From a checkpoint of a small transformer trained on Wikipedia.
Training: a variant of SOAP for these matrices, 421M tokens.
Each number is 128 + 32 x the weight over its row's rms, rounded and kept within 0 to 255. Layers, rows and columns count from 0. The size above them is the row's rms in percent of the matrix's.

# layer 5 MLP down (transposed), 1024x256, rms 0.226, rows 657-669, columns 0-127
size [112 102  89 102  96  97 104 104  90 100  91 103  93]
[[162  95 118 121 100 153 110 142 161 102 148 118 123 178 119 109 158 132  93 121 142 161 118 180 177 143 176 136 136  87 102 109 142 127  81 159 127  81 179 150 129  92 152  85 108 224  27 106  89 148 115 101 124  73 117 133 103 137 106  87 107 190 142 113 124 118 145 131  94 165 191 105 203 123  84  98 168 149 137 134  90 139  68 160 141  85  80 123 154 132 141 154  95 111 164 112 126 146  98 214  97 156 158 105 139  78 102  54  88 115 130  53 111 194 115 154 184 145 172 136 107 144 151  84 121 153 139 130]
 [141 117 121 152 123 139 181 123 190 125 130  75 109 121 151 156 157 132 136 125 152 114 122 107 141 131 159 169 127 175  95 139 110 130 135 174 123 196 118 148 123 108 155 160 104 164 136 159 112 150  97 133 147 122 155 144  64 111 172 136  95  96 120  66  73 123 144 109 138 108  68 142 152 105  86  59 146 139 114 116 128 185 140 141 119 157 113 102  81 118 177 163 135 150  78 113  56 213 116 117 170 147 203 128 178 125 150 117 118 156 149 117 137 170 114 126 176 109  99 143 109 208 108 159 130 166  72 109]
 [159 147 123 136 140 122 124 102 125  90 136 111 142 114 145 184 118 114  68 124 123 119 122 104 125  59 162 150 185  98 113 162 155 185 186 109 148 167 178 145 114 107  78 102 166 186 129 127  84 136 165  88  98  96 174 177 150 120 167 118 134 103  80  98  93 133 107 160 163 117 153 141 125  73 110 193 153 120 100 126 171 169 138 173 216 130 160 137 159 134 147  94 116 127 146 137 188 115 166  95 152 157 170 124 143 146 143 119 157 159 145 152  69 102 161 203 122 106 171  61 187 168 129  90 129 128 138 108]
 [151 122 183 118 125  64 138 130 118 175 158 177 104 149 149  85 105  93 145 161 128 124 133 126  78  95  96  99 138 104  76  76 103 159 140  97 143  88 125 144 170 134 117 131 151  95 185 172  94 131 123  67 129 135 139  79 168 100 138 132 119 163 150 137  96  44 124  85 172 106 122 110 128 123  85 110  82 120  82 179 115  84 100 134 128 195  99 145 130 100 153 100  95 147  91 170 140  69 179 105 129 105 187  87 174 124 174 105 133 117 117 142 193  95 164 173 130 114 156 154 187 128 166 116 167 172 129 110]
 [128 103 110 146 139 119 100 162 119 129 123 152 113 120 112 137 145 169 106 105  54 145 158 140 128 128  92 145 112 116 137 130 119 119  90  71  70 145 117 147 119 154  99 172 135 106  97 184  98 171  87 122 150  90 161  67 123 113 149 114 134 140 190 206 207 130 140 108 127 171 170 102 149 106 183 188 125 140 200 117 170 177  71 156 114 127 106 150 164 123 146 141  89 178  52 122 114  37 125 126 100 107 117 134 123 127 143  79 121 164 150 157 115  57  82  88 150 174  92 156 111 116  94 137  77 141 112 118]
 [108 122 150 146 149  62 146 159 161  87 113 111 102 112 157 121 143 116 103 156 107 210 116 164 163 158 152  75 120 128 190 141 111 134 112 148 160 176 154 143 148 207 117 123 133 151 130 138 116 172 103 115 174 158 115 101 180  92 105 143 147 187 148 100  97 103  82  55 139 139 120 100 138  66 139  92 124 129 134 115 123 100 165 135 106 150 171 122 127 235 114 131 138 150 139 157 155 157  95 126 121 172 157 166 166 170 133  67 146 101  98  80 120 116 143  94 153 119 129 145  84 171 148  86 129 142 151  78]
 [ 92 133 207 151  83 125  88 100 129 149 114 158 169 129  92 130 136 100 173 141 166 199 139 192 146 132 112 173 144 117 172 159 161 146 149 133  95  75  54 100  61 138  80 174 165 172 100 104 180  79  93 164 137 110 126 147 119 120 157 143 119 133 121 106  69 146 146 141 126 121 153 131 116 122 132  80 142 138 144 140 150  90 142  72 151 190 173 156 156 152  88 139 173 156  84  75 153 113  59 146 165 117 133  44 133 131 107 105 119  91 144 172 106 157 171 196 157 170 173 104 111 118 138 147 151 103 112 144]
 [161 150  86 129 113 102 167  95 151 174 115 123 184 105 132  68  98 138  60 129 125  95 143 125  51 120 138  79 160  66 176  79 103 127  84 153 128 119  84 159  63  98 115  86 100 139 133 166 146  88 130 136 113 102  90 142 145  79 104  55 126 131 132 141 124 226 151 134 142 131  80 144 193 138 124  85 122 114 120  58 160 147 126 159 113 136  94  90 104 164 108 161 121 157  98 130 113 132  76 137 121  83 117 103  64 113 168 110  84 159 142 141 132 162  88 132 120 142 112 141 104 115 122 120 120 147  73 100]
 [101 175 107 169 185 135 208 125 112 156 129 176 114 153 106  73 100 176  94 132 105 135 129 154  71 141 150 159 109  85 139 146 137 134  93 151 121 121 109 143 141 178  74 146  58 105 122 117 131 145 121 191 173 104  69  85 137 187 117 109  93 133  89 184 186  92 127 145 136 179 149 160 131 139 116 173 175 139 127 156 150 159 107 114  48 145 114 113 107  88  94 101  60 102 131 193 178 118 129 113 130  97 115 126 123 169 119 105 171 116 147 158 165 107 103  65 154 135 115 115 183  93  95 156 105 147 133 134]
 [149 157 163 148 151 151  82  71 104 135 109 140 113 102 112 150 124 160 171  41 108 148  85 162 151 179 147 187 135 149 135  68 120  93 119 121 134 103 208 130 113 158  63 135  98 158 124 117 160  96 162 131 124  92 146  77  61 135 100  91 164 143 144 103  98 170 154 134 185 116  88 105 115 119 129 108 154 128 134 140 116 154 105 121  87 107 113 136 136  95 100 131  90 172 139 131 136  75 177 130 108 121 158 106  94 147 136 123 105  86 116 181  86 125 162 106 133 164 120  88 158  36 128  98  89 103 133  53]
 [214 176 152 144 126 122 152  94 140  97  86 133 144  78 105 118 141 105  85 173 102 123 137 133 156 115 148  95  83  56 118 144 169 106 153  56 116 126 102  55 107  72 125 143  84 100  92 135 167 145 135 111 122 151 112 177 132 146 157 110 144 137 128 156 120 138 131  87 149 141 113 142 120 175 157 117 113 147 115  95 108 121 141 164 116 134  95 112 124 154 164 114 116 143 171 158 111 117 164 141 182 133 124 157 246 153 101 100 146  86 172  70 117 102 118  94  78 109  49 129 111  68  82  77 128  50  93  76]
 [110 137 164 108 157 103 149 134 107 173 130 145 111 166  75 171 126 127 110 122 152 138 130  89 152 151 109  80 144  88 143 168 141 135 168 132 108 158 145 163 157 111  95 117  94 167  98  69 168 159 118 183 121  58  57 120 148 118 114 167 110 156  87  97 133 124  94  93 151 122  29 100  95 176 127 128 134 153  86  92 132  85  97 184 118 122 105 121 129 138 149 135 135 147 144 152 160 112 147 144 109  87 103 180 179  65 172 143 147 163 127 146 134 153 120 140 191 127 149 126 173 160 145 109 146  96 132 176]
 [104 138 153 154 179 103 123 163 136 143 143 144  96  92 161  98 109 104 102 111 136 176  90 135 128 149 106 114 118 126 199 138  94 105 113 190 179 109 105 157 157 141 103  83 157 144 202 162 114 134  92 163 167 125 196 128 152 139 151 142 136 143 121 137 160 148 119 134 172  92 106 140 121  81 163 107 177 115 150 132 147 117  98 126 147 150 158 119  64 139 141  71 149 137 113 164  83 140 105 135 176 152 176 147 164  94 105 122 147 131 118 166 142 145 168 170 127 117 156 133 100 102 162  88 170  76 128 160]]
# layer 5 MLP up, 1024x256, rms 0.213, rows 658-669, columns 0-127
size [ 99 101 102  94  99 102  99  97 100 101 103  95]
[[163 156 136 142 138  55 138 155 201 123 141 169 164 179  80 116 102  94 172 152 132 102  90  85 165 155 190 111 109 155 156 164 138 141  78 119 106 153  98 142 104 140 109 188 145 116  84 169 131  93 107 112 131 175 124 128  94  94 107  98 121 112 164 112  44  77 127 107 180 174 110 124 128 104 110 129  38 147  64 129 128 104 151 117 160 113 102 112 146 112 130 190 186  89 136  90 133  80  99 105 145 157 139  78  90 133 145  68 172 112 108  81 155 131 151 144 106 160 101 110 115 129 175 154  98 138 103 118]
 [108 124  95 124 177 155 108 104 189  65 135  88 140 109 142  98 174 100  72 170 113 124 177  99 128 105 101 184 126 124 143 142 127 159  82 120 153  88 126 142 182 130 167 116  75 128 114 112  89 126 153 105 187  69 149 124 131 144 152 100 140 135 134 171  86 114 169  88 140 126 154 115 139 108 146  87 202  93  69 127 151 110  91  93 177 136 159 149 163 124  91 205 165 141  70 130 125 129 152  96 149  87  80 134 137  90  41 100 157 124 107 112 192  99 172 159 159 140 136  92 101 143 170 117 116 120 115 133]
 [161 153 151 125 146 165 141 166 172 117 124 147 170  94 121  82 172  87  95  77  87 127 106 113 114 116 185 112 159 128 132 154  99 108 166 106 138 126 141 125 121 148 137 142 173 147 120 183 131 152 126 151  76 162 153  79 133  97  74 124 155  84 205 181 107 138 134  70 138 148 100 159 136 124 166 105 184  67 126 116 103 118 175 136 145 175 102 173 170 123 169 103 176 121 209  88 120 172 175 139 138 146 145 118 100 128 112 128 135 118 124 107 136 133 115 177 137  93 117 106 156 155 124 142 152 122 141 121]
 [148 163 122 128  74 119 141 113 175  43 131 101 128 136  79  97  89 139 154  81 177  66 145  95 178  86 152 142 119 132 131  90 140 181 160 158 188 136 159 137  81 111 131  74 125  54 125 120 175 100 149 187  49 199  96 120 110 129 143  71 104 142  78 106 104 117  98 144 151 154 108 170 120 165  90  62 140  91 126 132 122 165 188 135 151 121 105  79 168 127 158 121 179 112  88 115 167 129 163  98 135 147 100  66 105  93 173 152 150 109  70 109 135 175 182 163 120 114 126 119 151 141 146 106 172 144 146 167]
 [173 156 121 116 203 126 146 163 126  79 109  60 103 214 129 136 120 144  88 132 121 178 135 204  85 139 174 123 133 171 111 168 105 140  96 102 113 103 195  98 187  73 152 117 114 168 118 162 122 208 145 146  88 112  52 183 172  93 132  99 155 112  91 139 117 142 144 139 114 160 140 125 118 147 147 148 138 173  76 192 153 107 111  78 141 106 137 133 189 144 138 111 105 108 151 162  49 128  98  85  66 130 143  66 129 165 111 124 147  99 154 133 124 112  99 165 125 125 162 139 152  98 110 109 153  96  59 169]
 [176 115  66 122  90 111 151 131 129  72 125  85 171 145 142  79 194 133 118 117 155 109  95 155 155 147 129 107 194 131 104 142 145 159 149 113  98 192 158 142 116 154 113 125  75 141 133 137 133 152  76 136 138 112  85 110 130 108 131  87 142  62 112 154  97 126 122 108  76 124 169 106 115 120 169 178  99  86 150 145 193 128  93 133  51 124 125 147 127 103 158 150 161 123 168 127 141  80 135 107 116  66 128 123  97 188 139 118 132 142 132 149 172 139 151  94 123 104 132 151 125 137  69 133  66 137  91 103]
 [174 142 100 112 149  69  98  79 114 108 116 128 164 118 114  90 114 112 149 134 130 150 140 122 179 169 142 192 179 123 104 155 126 109 153 142 111 160 132 152  48 150  98 123 134 169 126 108 111  86 151 144 145 133 151 200  52  80 164 150 104 158 127 129  92 210 185 130 153 130  83 117 143 174  97 118 140 141 117 149 165 126 182 126 168  93 119  79 176 143 158 159  94 143 133 152 104 189 135 153 159 103  75 153 108 167 151 152 148 159  82 144 106  97 140 139 147 139  62 124 133 135 122 124 153 101  87 124]
 [171  87 157 157 151  96 150 152 120 112 151 120 118 115 117 140 134  95  65 142  98  96 129 129 193 145 142 189 130 124 105  80 169 166 150 117 104  96 148 172 230 112 127 137  79 126  68 103 155 149  85 147 140 177  98 112  89 116 170 123 136 121 132 123 122  88 142 122 102  78 116 123 174 221  91 126 119 130 106 143  81 125  87  80 165 109 146 121 124 119 126 102 147 202 199  80 123 169 152 104 157 101 158 141 152  87 115 126 169 157 124  52 115 121 127 174 130 201 125 120  58 151 114 148 140 116 116 107]
 [136 139 102 119 132 102  91 126  69 135 125 146 175 125  60 116 120 130 125 138 142 150 133  92 103  74 127 203 166 129 152 167 146 146 169 139 134 160 124 118 151  77  99  78  87 113 126 193 101  49 122 117 184 142  66 141  96 123 115  96 137  55 121 108  93 139 142 133  97 122 143 126 157 124 169 120 123 175 152 109 112 103 101 153 151 130 172 144 137 106 138  86 127  83 195 152  91 109  77 111 119  85 133 136 118 116 121 193 161 154 157 135 127 162  71 149 109 145 126 119 132 126 143  84 195 110  50 118]
 [ 83 132 128 144  71 134  93 132 138 112 155 128 129 105 143 195 128 146  72 151 153 144  82 129 148  89 105 129 129 123  75 129  84 106  94  48  80 184 130 154 140 126 158 102 119 132  91 135 119 143 139 136 140 114 154 122 118 128 123  96 131 109 128 120 140 103 149 221 107  98 155 108 151  84 148  87 144 103 199 185 169 125 173 194 145  93 109 155 119  96  55 104 164 198  83  97 134 113  89  99  79 160 143 137 139 128 148 168 117 165 174 139 136 176 101 122 102 115 107 117 105  59 129 137  83  89  98 130]
 [162 120 171 167 138  79 104 121 139 202 100 146 136  83 129 107 149  51 131  80 157 117  81  77 149 120 127 144 139  74 126 153 143 154 128 125  61 146 162 150  76 127 120 142 143  93 135 110 165  75 140  97 139  93 147  98 153 108 165 103 181 126  74 130  96 117 121 119 123 137 146 112 101 145 136  93 142  54 111 134 162 153 137 171 126 149  99  95 107 164 122 118 118 115 129 125 140  26  76 104 159  63 162 101 118 101 150 171 104 125 114 117 150 154 132 151 127 133 126 121 103 150  94 162 181  92 146 127]
 [ 77 140 165 120 166 214 105 145 119 213 101  84 110 138  88 155 118 205 200  87 123 122 131 142 126 150 126  86 129 160 121 143  80 135  65 109 117 174  64  97 136 140 164 133 127 127 109 107 132 221 154 104 101 155  92 140 188 103 156 132  99 141  76 146 126 137 155 124 136 160 134 133 107 132 134 111 101 117 174 140  88 109 132 138 128 115 115 107 142  96 133 178 117 109 129 134 136 142 115 106 128 141 118 110 138 142 124 197 136 145  69 147 127 100 176  69 206 165 197 113  66  67 148 135 164 111 130 155]]